{"head_dim": 64, "d_mlp": 768, "attn_scale": 0.125, "tie_embeddings": true, "beta1": 0.93, "warmup_steps": 200}
Each number is 500 + 40 x the weight over its row's rms, rounded and kept within 0 to 999. Layers, rows and columns count from 0. Numbers have three digits each. The size before them is the row's rms in percent of the matrix's.

# layer 2 attention key, 256x192, rms 0.12, rows 181-223, columns 64-127
117:519494518541459461448493522459464549465503474557547417510534407589525506471457492508492478512437507484489436449476555524411492537523516543580568414536463537506416526527521395499465484509466502
118:454580490458533509519546510528529496477490534560560558544532449481458464493487486467477512504521466590439477539490514567475510517523549542457527542432511540512505468494442510507498506532442530
115:465457500453497525569587478485445531512432462507496505491532477471480506502509562518530507434513507477509473537496478503571601556489479423524513557546507425478580461484472540458388477489495505
103:499499402534498420467502485525516436474523520490606536483508526432381469536530504412525488497468505491516505482518546540547519526437456584489499505485489522492502521538566498433547529511476443
113:489445479518542489466438533492514430487573450526492479475436494515458575464480471459496567531524478472504470496499535536527593465493534535554467478496516552416542512492524454531496471554447511
111:471441535468467461504462465496474517464444508540505503542518445505487459565520512556540504570522518493506529530488538413478499512489464446571497515492485410520492492540445497478470607488486495
116:499530477534472514517484475490560445537506472509531493525549483476521454577481551537519440516538514502554489426512392516534563429546544522497538479526439438442482457543532467497450485472484493
113:460561498480463450439512503522538533553492498501552496512432551489569503514417482525477573514412509485434506522538528468457476497458424471470538480563523506407516567500540506492486526527496448
117:552471487472524469552506513494554563416460528506541518492559466428490531464489491535539539444591455534458474498517459513471467560469534435463588488608491497516514562511525453534507521486537558
125:529476464486562571492510495571493537579503502480542485492549511430535472458593513527549521582441573411531482557538539495514507465548481473507484456507477510496508488439485460481439533493481494
117:515509535455520499528566479455514466554435512474562510533396473514550522483447507456542503513515521541433539434522488503523456434506493540443488547494512516410427533540483467485507441553434508
074:487545483529604546545473531538479503415535453542513565387483468478497539509492521554469477523486549515505411531491461463457478538500453538551466515493494516497528562441454495527390535481494489
087:451479466504527462435531497538525547467478528521432455544519531510495539564471432489483531558493459460478467483460494535474502527571473494468551481505472420440481538351444501498510523528565499
084:514441461504456492493518458491561476471441480413444510508493512503569515566554466449548575404502484478511527517509497443504525486461431485477499483539572517481513531444496489477513482519505502
085:484485512504517508497514551538396440466492501543497438456545553464586501547408524516559451461481523465417505538482491551470546505512620475552473510511488572466509547543523486488429476553497516
084:470598497571395516460487487438510522479492496487456555462483540457449450501384497476441456466585555526496519540498441510478449530450527554474506557455548508454517502463518435500493517485535494
084:490533523564518555447460483490579435532568457630523517577503473477465457497477544494513475560491505533500488547490463498572489444514518517557505488521491519451485462484530521519463543513553515
087:587518512496500509498451483461399450537631519514467461587493550579536469593478510514498527535509482484442539483479504506526530475562489440575497455468515523496488489536511543508500431502479541
081:549527472523510508466596519490515509489473523542451552492464490531502407462493515478521459561475437509504428545462491548556487487520546546472542530489484469524461475479574448501445513538514511
087:443583566566464506460492477478543469464486497497523519530552564506542472514551578514448514456501510492483461502547552471483490524435465507518500533482588452492477548470485571505464555469524447
089:524528511540579556490574591503495536499531441526554492463461563498488531504450515514542578547455486513527513493519466532526475566505493566516544535495474475463513488502441505524556515434497517
079:435478569514502534453481533488448569509553518502513491443462502444525487483420569500479538488519481579402463542507478549479521471567585487529553519481466403507491486521569498468445470481530561
083:433541548448490500505476500522516512517473454424476499452577483532550498583461519484417539539528489472489512496514520518445455518529512453469507462443589500464503418426523513509485509484537491
084:499497533542507555529561503470480480508503444540495562540532458524497501509468475490485459550495531507453445505553480454557509499566516547609480543514555491534435497507560484523562510518574530
083:480452432536511513529568509539512605449463500467511489448429540481520514525520532520533454474495449463534556492541545472495458485447538452443524517516457483511495495523477579485431567509483505
084:454531476499561475572515464503467460545513535494544484570430476514510519481507495498481510411437497483486530557513470525550467466452513505473594496477450469479461514535509525425516568517402515
085:522468500491489436474500499444455478453487443462574621509486492539423552465524499472431498487449547517568469575511516410575486503496503548554484472500465502548575508502522527563442486448463547
085:497522468468457555517510548493459485459450463477502456453453555530501513487442506538520450486431560475431458515535492535443475454480504551524547491481488592470528512511538486500506588473524510
088:425473467484455506511512523538518507497483479517506538535578474454474469544596435455445535428479480533522431536471547488551555433506499564498487540473456458525516484432498486525431411376465466
089:446463579511523568528516499450468520478493575507514476491495431437489479501489413453526538519513454472492453552394472472471481547503534510466460528459511470516420523471458505484493513507489543
086:445539536491453447471511471501485503501463534531535536557488482463435511498477520502467512521543491475477487450470577530487462505488481475591526467455470457483528495539472430480531581467419490
077:483557551509511559512421499500457511499580509489586466525559486526526449536499492523503543454526546493485517388499495518483458591515475453564553462454533475433475498404473473487497489532435526
074:513618545535509469523505521486504487518461467520586518452476522525494499557485458513475476514533525444553491521530516499531536558438477457545492554485526473463450505515557544553458498454580487
080:471554511508540456515551536530435479472493528530500554522478521579520452491536429504580579542519488501517512479486458532595524448438471501513502549500510447453508420486436576492558443556473501
084:488483519445523520525494523512455479584539501496520509479457495450492515559485518471536532444491470542505467538487469484509519495440567517496533507520556464434522449574528461432417545569499518
078:531507468487585500482416531516481515485536500447536506462489529530499567476514480510489555498597562516534503528521528520477515525519505531519444538432498572466444492473485504501484437481586495
086:443478541432508541482464549523470584541503501526393529493468479445459517477510442540521466450476531497489477483501467504487504454487502509497471467482515446444555450471521459518503468500552565
074:452456455558501513537494517466523511566539514505476552544496544501588419533538517506456433534547555484474538503458458459558481485471515529439488452494400518537534496531494442521494481434524573
091:477449466518560470499529469507481424486466553490446463529544476490578413423480465560389453482479489487554508504451541489513547443479499427507477464487485497558508500534462522499512504557484513
080:476492475505492522482477486493525515539512514540513506491512520483526456541436497485436588510519464466487519520467489481578504442460515551464543499550451480533493558495483550567513543433514517
094:505524441470505486461493485605551463487481522447441508440462414504486419475449468536508463469438547517506483500510541527506493459419499471482489485513508535504569462487529460539558547482579477
091:448495472525514528450538558481570498461441471507500521444525460495504518555463490455525499478534502506528487540519491489452596500393579518466496487474524529556496472497492459441456554484546526
092:530480493546475476454538505541530526495554488453450531548427509520539392499483486531510509459470514459481485438572524503536508479470479466456527474506494541504535507541459479487543537491496466
# layer 2 attention query, 256x192, rms 0.123, rows 182-224, columns 64-127
112:458532547416512569521509473472551487473561488477480498463404427455447496542448516462557500461546538577388441564486514434478556507406490491540547538460519462469444503453462517529549525529501584
104:443480466514528507580525522443512507499449552474444521541608487491449525562477520485510412472493485492527488476543484462551497568418517480500497547509484479521529398536544497430519503532474529
099:396468483516464540501487537530544428526535476525584583530492455569488537553580496442520548506443553475528532545476553502495532499509455454511485505478585471468493510553566496475531471510467482
111:481461443493536517493485545530504485532570517531451500504515485465413468505435422479457539494472469440412457472482524510546491535513584516528378480514499510450534517456455554482487489525494488
103:472509474491534528507549532511424497536477532502492473577491483462509466486545472526508499604500433424467459456452479525525540607480441490481484480507491525572504482538430485551506521529472540
109:453510490493515474489474494555510487456552550484506470430497503521503509585475496536482517464439441512565434506474470527453508502525558469509543523479459417450472497491535504482481497476465496
107:403464513471451492416544457515512474541523490457528526522507524539541519488377516468471492419503469473500571491464502467465502527520452458497456583511525477592542498562489477498579458544495445
110:499467520484449575482490493469492504436527464492529541537520537506432517474490421556575476436486518521515511495508494484432451526507499444485494521561510561506473509499512586577491452424546544
112:467464481479525582510478500573523532598543473482463447518531447478532512530510537430504493509478534487560475582442504458488533494532491463532494482444533596468479486432556538505576515545525422
106:516528575494496464482508540490476470495423419437582530575538480535531494510415568496460527549565505519515553500502546533436507434532496452475466574491497452440546476494498541500560504544490495
078:495585460470462474457464493510510469497542443497579516422483515488511551491561511435478512435493577565561486499568542487531592557485497516496435536447482486481498521474508470529417454478480532
083:541503537462503461442489476500507458490450441517503509510492449538487529495451480568508513477427582492520392532481537542541538486502474406418451481497501481456437494462477541527497518471486496
084:505511511528529551453568485534533481545466568434474521451522480472431441482517463494508490531549473474479455468475504527525447543484527492424504453433460480521468450436535482488496533448450504
076:501450492553476486514482473502458539522505478555556478457468498477556462454490515525504416526464437535543467517483538613483536487531559466542549512469491459518467452541601486423449544551529519
084:457525464529499514500487533422519530452554479527497502491544526557589491576407546506531495452534556537474521550512456501492510478575490450527577545536458509512428497571469437467486457515514472
084:521400469503541493507552494474523495510591494440454476568463611580497503525493478504497504527423579517488499529449472585456589526552492434477564481488512480519478541438445510494468524552540491
089:534519502588522600517448516503445502549532544481515474535509471461444475468450423486492466533476439448532496481431512501465469536541518458447446447501494535516524450517454542506495567482560528
080:515488397472456470474481527514505554390481512436415553484468517513509453544531512460521498489500526531503423516515560592430498529510473438511558472573496550525487527373532449524493529536556471
087:478501491541429514448483484491509508439515449568482500626474546537513482508602536538408499477535530454502556459519438456465443571494449454529463517529512444489566511504482557572551479535513469
081:531512514480577506433540498530483500464488462563515452542410544529469473488520521510462516567489537525478471462428505487455494547455527496501449519459478503440506485488453528560508505530485541
080:478495549479402487539495466450516500518509521481406536507483488524500459489454519544511413510496506537449532523564519505385493428495538440455513479513508518521538540458483499483408458523491531
089:471588528461489471471521458472558522594512459532565503420520440511518518569483517531506528512546491489501467504530498506470470512543534481493525521505524465474463480599497515496423469489521491
087:407481490469481531531500501462457515463493557493441499540520453631477489517481498471531426494489481504470463559480483562487477547598518503471559534520510526515516477426430526530499521559531532
077:447548521497537490568568442564500455464528527435468509545434475492448438455466467394500467534484559509499544493529485484469503476447481503430480578496450513455521558530525519487523555493416537
082:522471420508468520470579591512481545553546579437522501486506540448431489440522470511497448519407514512503553437525447487474523528477489554485492490487549506566482476479544528446523482551484520
081:529457511494450521555572533441501505495568440433491482538574517539508514584500485462520591559467467489537522448478514456509503538528477529481514426513484535501493530571502500508504512450525508
094:423478488465451524522467505552467483466540465530525490499490495515538528541430532535500497555496476563527456529485461611522537473486543455534452543515470469508468511544571440465484437517533492
079:565446441480442492405569528454487460505489490443472439516482532474487474576486482496454518516505494498543494517503544451481492527471499481408500493495424512474450559517561513509578481536503536
082:502541480526442540519487544451451585537553539506476423474425468459480506491546425483579461450493503476432488527504533488508469590522557525597465548451531564500532530468500487498506403523440532
086:515492487450506475548563509423540498430501479436489540497501533484566505505451529546512544560495523531474532528437495551495484497485492452422524452508493496471490511528465425476491464481419519
081:508538499446576567535503462485490467491519506545541473527445533447516503483543517534487461506510531475465571400445457513413448545486491513524466429434522541503464478503476508554496514495439582
078:525521508450496535588477491489547440495555470521575486521495489558573538453564445541545467516557518481602522540494532492502526550524497539542519555518513505527479538531552434516509544532608483
081:517574504532440526472467523550486561439480523510527530546457528536497473478563436456516523503529466480540470459513450569472508532595485475506519519479486498512492475511404522492492448552527490
082:563494470506454510552531506485515538539479442477544483453530474435464479467428533414555460624558497481523414476584477558503489504453498447494514528513541570480481465420512495443522541511484602
075:511531540480530534507495491564502538495464529552484510501503541588459478529543483539516583445557496508514447557489497441493526482584570491572538493467478494461580439481454478493448507481550529
087:476485434493519443447452491410504491527474474501454489527516586481513569552513532586532480470521484530468481535520475508489543466465522474446456521562507463441516523485531485454522568514567447
087:563513485561506476542545524462529439558480509519549568550451534524531450424511537505462418521453495516461505483498475504489521449534480532401521502438570486454442440539494459566522516464507505
086:507424529531515465515503545509500546511515515493481580514575556553551456385484518518509563438461511488586476489498501531515478472445541500472473458440481517513542502505555494534512446476393481
086:526486454509560512492574531484576545570500496516425490498554483504503439464472469508479480557489524505476586461541512503490510468546416450469564549429473508457555478508463578522590411471458535
098:481426521479540457492539506568443439459532416534548588498499522443559575490391515527427553502493556531488503527539553490532465431470504418469489520520498487412532495455600476519545430528509442
093:523535499487481480522549479544515455498452462534523464419517453489502492459562456444493504482431542564521490491528570571485489497474548415505539550510528497452467526488582462529535553464471542
084:494432489542582491472520560551476505485482474508445520532533534495447461428439552536481548445494502562450524534527529504470506454495464497521513541479482554509526427497451563479556619508524534
082:490515514522498558485489556502525507555480481503480496555541512482522506477462495474487506581514511413465488460505442468437507562507518521436567418552519427526455552503482555596536560511526511
# layer 2 attention value, 256x192, rms 0.0992, rows 128-191, columns 64-127
077:515528509504527469564447483533526491419486454599435526450485452442481580538493533516539473505476492440543525544457484586471480459459521546524474533484495459532516527494572550459521517503408547
084:542574540534473503494473444609520441478499477476490488566537529516531471475469498533461459492516502516433535496559538478494461422475488452573527455493539496466515473501506445540453572469497484
081:601583471464464525505490498475445498459444449538493555477485523537510523552460536436521490518521515546618539431460407517519462518562543542520551470527575484398489510465484473549578484504501523
076:461496537474526491586516520475486479532460491481433503549479451453532475484457508497498478461515524506587509443538469498472493557457496462455532513493546504451500476527494474485429437495465505
079:496505474572495534580561525462461507499529492435522538450556452530546525516444535543484438478507526537535504506557537511546568497535529456529505527485434511517438538460518525485512504522410547
091:474426437481569459488501528517605485471500513593550537499436540558451487495479518518459483491468522577445506475531444457524474467457540424456533454499464493424443518525479475417512410578474509
087:481504564535490540465367467542520549538485494515564536451572465457536441489525578399512592495473509461499443548521473505543513506539481470554495474525459495525474420482503592498473540477456504
084:543527481545552426501529493484524470437468502540521467531535495527503537528552482549579534560526448444496510507538471463474450447426482503516528493492468587439535512469552499513502535487493505
087:559500592485414521488521478552463533529455492568536523520494500478574516514466528528513489496515481470509487531482514476483532523515481515533486456540509468522551541502491490484513515485512503
088:541502437429508534480527541528468474436482501506482522469450471499405461517497496502539495418544486492573468516500476459495545420564519537536459423474458501433409446549411511548485486456509497
086:465488543535521524447511512478530494438490540465483508583435526465539496487437535566512555541505462528519451478460537545464514521536486472446434473460503574472517462477566512527473547583470481
086:507516464500523508374551529526544550553485487520513504471431520450446488480546468523521502427569519497504515511506514479518499552523577483442495443453453490489519566513450446581498517455416556
078:508524504546415526511516507450545513490528489504462466543544507465561462509494512472549540509541426590546539487450504496459450480589482451493491496582521492518429500451550483441488513506558519
082:416467470510473580444503474549462472497564483585390533524493462452550522485570488503545483509482449460474474457541540451516502478443507526541514554526448448471515479525535519509460549470554537
077:495474500532483580441495483476474516543446538471523486429565473502601509547564453546537424440492489479489517461508555477478517395400535539499466593572451538525396497517478498551564465497484522
085:531485442531490517470532524504469484548474478464475443515456512454568526571510499482604494550486482465432500481493506533534454531491442489492516517469525453486472432451506501579452521526514449
079:511490470441474507449537496481468461586585465479493366490513556493418506510553480523521528509526473572508550496566541438478537471507502536494496505507530572540467433501539487518503447493493583
090:488461480494494568512481460482481474468544626510507463426520494542470551495508469475474517469481509469436542503568498513433529437502485569442477541503539445483459557495444545541527543473511508
083:485473455476456487489490548417534500491442491604532534541510495602495501601500543590514518519502547483537439416505491525468520526451541483480517540523508467565511547503481529541510491483465454
082:480546532446520480467561433482556531502474499450510508506504510475549449520511485586451484564529552555440555544480502466535468396525478521565491555516518487476456474474522485469518552422564508
074:547508498539523486487404549515527515529512451411456519572497475456526524508483538532496598523504531503507450429476508525509454550521499582438497408524440451403532532554518507491486503426509513
081:448434543528485493523483513487474514551561463524528470478507522481479517495502500505619422481475485475399452501421408506458518465459511528489519510474496507476483525500510474463489549491525461
089:570494500542507466523544479520458427482431555503514504524460454528459495533392558498485468503618486466514450464558510538543512537557450512509487480498460546524495514516501522474490545564490491
084:491490352485497554473499524518473566547562479532477482552524419460488522498473468513471489528530453507522474535487495433542436464536510501509492497490448448539544509486562536465484432486508518
079:518431527503493469501477455509592500581466566492494549528457476494469496489419539414493523630487563525447510587496471509504542514515519429530450483476379496497479530470533505480498505459426510
078:491530505508475438443463521525516442494538540503531464486435436496489461455455481563478477482501521504509555489558525484520431530526479435495508486514535507497580518525479508461533482492465481
075:476481488414466471508476524529482560506434460517518511458517474485545444534441533491514442456558500553524463484431515516504505462503507450509471464471569484526457463534509479518461505498586567
078:544400609438508477535503535512474515492548443523506399532475557518478479491520405510544475524422528471552511449512518467469496497418478529550510507480499415491545513526520538491548581558584535
076:516478514461505526496606504553530516608586503495497514508431521551508546576508484460546551463441520509520524536607492543456560474491587525537490477506488493562528519530543587570510473472448491
085:448546465488476494440499575567424588510524501523444515452513514466552496466438484414525459531528449521484438484507506516502523564467504463470527490541543506508492501491503479554510445582499506
080:476475479468455469471511483475496523525571512438388413442471448472498453487567515528411538459474491557555548515528455483481510487554451506604544449516582517518469511582443538483547480501520528
079:519428535558469485478594503528527462470428516500496527550456516464495487521507512491555562545463525540464500519536497431455535585526439527441412469467501557591477491548475485466550485563529472
079:539524500468571422518562561536558555441522494446516537489507479488542468537490563513497495493561524495567557471442490458453514524502483470528551510477543518472475498547480518471519560538481517
086:473497401509515446474421475484410569556527562472530488470435506506476459585495467501410480502579564440453536490482528481512512493458517576481468475465417478468516578473526521600504462559482491
082:501449457502546512569498551493434471394495493450502534487555494444507550470534583514510519501516528533470500583555470537448525476507472484432477565491470476478521461510493529532468565398551490
078:485411539522529481525463524492508466535568529522566441488448517467397551502502509487476506509542525493543457456563490493492474520470531490536462459533500435471528439544506402467464490543529500
087:502514551493541559551481491520509509549487478473515566474528513415534542450502517456477519558484557507502478470497551475509465471464564434576495556556520482479526521470515536493458541498501555
080:453529489521534557573499536494529421418533444529497491515454531473491560440477439525587540474536528465450506397533484569526528490495498601502421539472502558538534497557507484556572503499505444
080:521520519474583547487497490526508514470567475486531553464524557469456575511491475480468487475583467529501437478470455482570471471567498491496485458465443562461533467532513530541549484500487452
084:477484544482473573502503437467577461519572437431472557459442508494564507546512618526466480544525454539469492522458503466538458472467490577503532490542556494586566526434510477457555513465443575
087:482448475481515465504595525496442499436476499503473510529517509538523580549483483490486477518426493441541571495425485497466532534566494482495506504485502534474519454566508459525502487460490509
081:494451460488494558507466463535524532532499528567458524545510454512471527499507515566522436577533493500488496560426509495452556556446509449469482531565548507518541452343475549474482484480492539
082:544533491480534489463495637547495467469481521466486465416493500465544543525560528509518493419488451509405525434465547482526538456547484505556489513545556489524522479506458504530569488499549465
081:522515451544450406506452468496468439529481508466497514461522477500504528464392540502520484511458434489539466521481513474563515462498521572512559484517482490496507463446549540465521495450428481
081:528492533529500492526451436540488533437558495523425518443529515464530436486508496461570463526464454478496611506545432501510501498505554476536459486523552524594558450437540509494505547496490478
086:520445558469607553524529469477488531511458482488429491469415529507477548492567476513474536433490486448476574531506484470401459513531492493594489477526477468494465504480524440551530474517510564
086:553523476478453474550506486489497443418536535534521407420565483405463401536598471492501499408497516546510450479502435535475421541524501533472494526461516453410532514471470502402469517463496484
088:551493463472440494458462428484544465478569466482463516498503546487493486486506520491494524522445510551431492553541472478560562512519532547528517524514465474479558516542486495468509480431520535
078:437483443435508530493539561478504521433514477478438418507528464522490446513563466563551510519490519540543493482504511574551499473479492475519557493436428458559521450530527412506471424499522491
082:496439549411522473499507466489493514464487505593475393526541447500528490562508596483552505521514544530530489508456422524483506554534497517454479467578506492495505510526393495425546512550444577
079:498554499485536495424492487385446516446428527541516473538482498471524508520477418541504572603524488491514512546488508491444521464505426521508426541536558542527517514518472464459494452447437502
074:496525501513520483491432467500485475444427485528484499451568519500450529502465479603465494488489516534439405468500563459531540558458452526533522444513580468540490548384518497420476450451497476
088:474510491437533464476484433504514516483445564474482494504504568530523535472500474455456558440541462491497519524510494375438506476497528535502530471509540526483527496492533521504514492558516440
079:537502483516472560474505503442499538441573511562469491502511497523512471516512422508482502517476459487413595508544494523545495475445470473557560556402559467542472497540479490444579493534554620
086:486478434495494523481452518546462521509449476520442446461531534504451446536484453478509467434433577466478529513543485566518537494503491469528484497516464479468431508530556533383557415535465502
083:476493513529522516542452536461526530472520512515548557571457458537537467490532494489444515536507563481509499490475476491488542489525485540405451462431467532547474491486512460540507475479437483
084:516498425530432475460486546613470524469477438510469539536552509521485493551465527486534535492537397542502435559568572522512547513531456560565527490503513552519561527529516509416499464506468454
080:471503452460487530495488497541519496476512497506477513425487529483496434500509480514491537481571561439489531529526427570467523509507539524464567452535430441470485478519514501560503484537464422
087:507520477485473577555444466571496487538542420479448500429506522456496526449481515509552520553458520480441481516484555437494514483483440473531542496551549462466513499535528557506464534592529505
091:424511648509513544465574520468526479467429509482494489506492480580542501492551495544494520469443475516489462517453499500508497546471553547455593469491441551560463529485472532527481469513441558
076:457446445474532543444542496420523448515513516520521472520544503510481548494452533412539521480515489483500501540539410501487556501541448498434496479515518627530525558510470500468435520514541464
080:592435484526513486444429489446527532523493444462468549482452512473480489428465479480459524516519480500480532427483458504497528535566506557470523533492433575496461514510596491546474505422502577
083:518517478521545504556493508519488521558494451523486460540387532528532504520486450529511460491448510568498562462520504520493559455473537467461526466452559477586477514525592511527479442470550487
082:520475536544431556498514430543503455523504520513562485540470474449499519537466531502531503546564457552508514568509506485539500480431466536485525519567517573484512463471491538484521567490495476
# layer 2 attention output (transposed), 256x192, rms 0.0906, rows 128-191, columns 64-127
083:467601526468467485431491484523563438577481520522478463481473548541513457526456501452423545474518507540446432520498487485548468445469539467518463544506500505468485466521479476546475541518579497
078:456422437453486562465514536496528431501480527501469431481486448514468546495468515457509580475518470497537545422514423504475523511517498628435424523524458479518465575457531515505483501524495530
080:455397516508490440552403540465500509566458488409491513585443501491545419532533429512452548468501465492445532483481532480410564536457489521487433489527464539486470490503446499511528575457501424
079:485506472481466516419522562504507452489535483487522505432540527588506458439505508462546568484481504522436457506495496519502496434521481534463430541495477503550449480480517409499533542476492496
073:467517481514495533561447482484473532468514492520491562512435486508599444484494513545425528539497561565546484518474541441512521415431504495481489497411489503501525444546545499538567456522524477
086:486492550507477479542477513516439418457486494466457544489510486584534538558435534537526507501474500462488523467478479504457478510530480492545531475550457472538474605565513501485474477453512589
085:448452541408477405502578551432464515572508536484466497431489418466453496504569428505482467504478486520460509512512493508487570476488502524511484539495491407497458425522511415471517496454480576
075:473507474518467489509484508536530515471575517490461467484582474454538465537452517409444527439535480514473439461493514508479475556507522510449535445473516434504491526483524429539508509516497501
080:482562468562519594485468514449473498482454598503423523527430480508458480473558443466486475533446563508449530507541440476504486500376517453511505483491523559525514460455483479483536460477500480
086:442521524547502514470422496497495501508491510493486563475604528532458493427550480527556472537541489580434563456537529504470485541421555433504460525507473507527516563504569515571463555461531552
079:517525533518483484481477495484489494556531459568437411425551490528593517460502433538523472435500532568551490420475453507532501462410564547510525559466500523514499517487465503461537506560448492
074:453513495513506518474514597520508549468530549516530466508561417512576519455478593432538552542478464508496533435533527552495502495503491552465492475632498507524480521456427525530547521449545539
080:461490457441554461487394488420501515538478491592471532502470473558440552559533473523499530519494523454505460463481529502528516469414465460502429520470514422444446526484551492496493405502478467
079:438557577497467484561523526514529520485486544491538475471451494514501465434439459582476489439480506521604509526564490491465448523515537509419448460474562589494528479525472484488570520512478516
077:473500495533540522518512509515491513432560459518506468478496469469419509509479529490391486522433488443509471587477526455490508459491518480532474452406524450496499485466545527447499604533479451
075:607447523503534546463487475529528501544510524420533475454528488444494544457494449443478439476560531535553478483543538462513470528470508455550506584455598528546508496508534545467530441462531510
083:513528547590458499561552471521453458527504469446539532531523491515478515447441553529452538495555537514496460544552466583588455499507435466450480489483475568455434486463489516489511494518453434
086:512588494505496448544419492465523426555532513577506594554585492472519468521529581560516498525535483532491534546471514476511432537472416550462531509470462552476494433526480521477482451516476491
078:521561431501540540462569548471498483462464503517417504507555482494491480513531486457444459532492494488472472392458554468467485553460488561585465461535517559532512493494497467502469480504531497
080:383486445500473492499530480465444507525534481575471540395483559419459557505527488487576516462515535545478453445490457471504534481516434505496485524495493410518550548508514486522456465497511552
077:524500486532499552558449519519530470473468448537540456525527495455480473433499491476527483500533515516541515507528427496453552534524485556541466448583464498512450436524562516484554515550521542
075:525496552526476482499523537591491590514431554599472523517452485484516557498476496515495497504573449459602559565463570526475461463568495447523479508514497516558536495458505478486503502519491456
086:490473484519564437481469472558520497461567489555507505523547532457532491525533426502533519471483550475518535554434529539479507438479503540497555546482516457509497513535422390530425455507527494
081:558491599405442479516566503488542481518436505482543474526504450512495498497540525560435524462505481454479549494525503514374529593488480485446580559469531519535460507481554524513501490495538521
076:455548502465485568495504514528504490512552489513481530487453534482492437483487515532528536397476480539493471474482492579505484523505467558470534508472480535521509558587478478526467490514546568
077:493454498527447556515499513432473551574518558573459434540550507475518485485532543501536519484447458507518540538500491489462531512518478561486536520514534417543435512515503446458465490549520515
070:526468439506506523601500572505430511558437570434483533482483461540480508493536484524551509513492481545445525489578527517551487541476507501475520514439519502538489543417538468503580535487432477
076:519517509521529463478484457518503506505485491442537561478571410466471529488535562436463496533514465540524535508554517504521481508484500498462440449492446596527449428592503527466462483516507474
078:435544454471492479498508395541507526484451552513525467551459494444537542505500487525474431518528495468406479476508492596456529508526442515529414444506464506497497442444568465527476525468458436
078:600511561528522388489449485455488512512487506503539486517466414429482497536493566525489470496544475453508490530545444498482418498450507562545428493462518492525556517404435507514553527451526541
075:517551448408532540504460495456491537507481440396502579489434541481529560541558486460491493516499494507457451482481559482618533453551570546495495526538500478418491465455448492447542477519534497
077:520541450507557471488496457506470509442561462511555493506522459446528546486512525510445510451493557523501504413442475567549437459486510503584498450461478546491480558502551543594417418456544554
081:481469457474447481536489516563450451492542501500451462473471551575530493480466494468548517525457492534448517487491472554465545477515529536454513461498489500459486518513570568534470459510520509
080:458553449520501525495488509474501542432462454523456441473569514510430506455523558516553575489423458467535487458520506511581478464464537440489543543556527538448452462433460513555495515466514456
084:485544519506477486497518431528490536514466535541517515511478466477522461590527463535503465503479465390533459530476468419494457549544493523539425562467513504539473545503578482489463493513441485
076:534556473539463459466506509496495445510476487492480490500522541514518518579445502505607519493481523485521449522513533505527519521566464466456562524508474483570491476451581563448570477559498503
080:495453403488477468509536564452480465534441460498477369453502466598511478512500473440480511432534509519489498509513498525487530513499484532476521476552501473469502458503417449516540464494464444
079:493517519414498409421534473544541477521466562442536469534481545432507478482499539530442560472560514458589559597485490473470474517458491536544497412489539519504445538494511539481485482532403531
077:540522503520463484501469492505542548565470414471497507569480450475485514576533515567534455496441548473451517549496529522417575502485576514445499489503489490508498501487526551546500573528512534
085:519499394419469440589417511460458511508542546507469467502496504466472561508507475517465520427469570517482526540474488512555480489492485509450442563509516482554407456531446517529546507589568536
081:522463512487537452508451470507477506468564494526493519512492499479604536551541368503602443479484501532501493545480478471444447474510483570527518532576509572483490526485515511508542507500508491
077:571489472548495428527521529452484520515426473482535525442468510522502461469481581438392492414427454520456495533478531547488505453499545500487493555481499475492483537520505436471510484515544492
079:451467573457485494497540466474458518547497433503532503538569482510547461517521505494454566502500533510520531531472491515547502482466448481537546514463485538542523500377509493444483465474446482
081:461452528514532598542463556498510498457521498558519503539504487517506537567484479571529536429485497498529604501462511492501514540468508421458543542486559441444537503504555464513507451498529494
080:439489523497426519514578428497481502501454545537532539569522547494436490512458472469469512443455547551522495545477494473416468573503519510442455510497507536501519503522485437491509492455599517
077:456588452472480534474538547485520498512535489434560542493511498508563488536519516502537456549535466495463429595503458516513491498494427489433475395500544485522575501548447560482458422514489484
080:496439484526592510487514529463542540451480564484506466536516449527520549437477472524485466541450531496412576480471621407547531552490524455476516584434528469611484501562549458531495482536505486
091:455519500484534523592497556545556462529522449529556522498458445533518519497447469537529471451497451541509526499395492510457551496505477488529461503444576567545503480481501434466510523479520529
078:531570596553523533489502493509453422461447496513531486566507509430583592530477490467480398545498497454492467568505501501462461507510547495535479480480481554564524596436498481494529492544495481
077:430534450490444507513533459526570538450459507455537490559498576534560435460517455433520490471462418481479494413498535497517501510477504461487547529458480458495501486542506423528464490500471484
079:432443535495464524504505521513504466433539544438454533486515538541496482535460551416489407450476417484450529582516468499564552470512531529505429483452508519533485536487460560555444487448559497
074:474411501435493493481443502535471501459389522513553465506506451461488418526546513478504550461536484461507527525489517509521545445535515558440466552383549527524498470572469425483474509479543439
079:552476550564568571519536552464493475510460444455548461505489471453430548530542495466584461503517580504486545533470455566485434471534504535528489469505494510458495486538444435591494475519451562
073:504489481494455455537482453525533470523530493506468567490532492511502467516456515433555557542472493471526475567496438503552560467565521460472480457568495452472522500483494520546525507528541473
078:555567545502466583518482512461601522510459484449524536492503430511497541464500493475495505559540446474499551512451562385517521438422590511529546480501533489508515527566443484577499484508534553
079:493553468496465513551559503493491429519504475519552425547520546502418520485480539519482528535475492553524534503552529509461500494475509497517636547532510479490483534457464556524499568522417545
072:457490600500555513519491525504465454558567474496474452533480509490425508478478554486485460482520511450568546398475458511488521526410524506488543518443473509511485507477481501495443493532495491
076:464504547462473502503440469457492524540405573401522503599499570445547533498474496542512494508482501472510475513554506470516514417584571541579542461467465545480530498499525496460493495481477454
078:460446514544454520558494477446538578547506496492539528524476522490518512568469549491530451399557459520572501480509437495494538517548510500391517523459529438445448477495532500541538467465406480
088:516496446475575453484458464524460511462509522511482559467482526512552531506471439478506488467482539519571520496478512511500529510517552499432477471496553462502536479517448502500549512499489437
075:566524502513488435532515434605502511527502515514577563495451500510434538560514502519540483524524457471473508463479508434482467573557506510553549483455525469520490433498483482477510484423480485
077:480429407490458475547524505506451523484537520488467425542546499504500519476579545474543529433493498477543455542514484530488424490478505461502550512542519478507522492512451510492475585597474457
079:521551542503502524429442466535423510518422507476553521511516408445482550448456561430495474505533524474468500530449534487468544592553478523488495540484382591482524499465534517487464567476494475
089:446509494502525454487482548418475547554529554477423490471547525536454499437525462534459603486505500478435506490475508460440498525537499504471501461404466478460489511515474542516475488495484507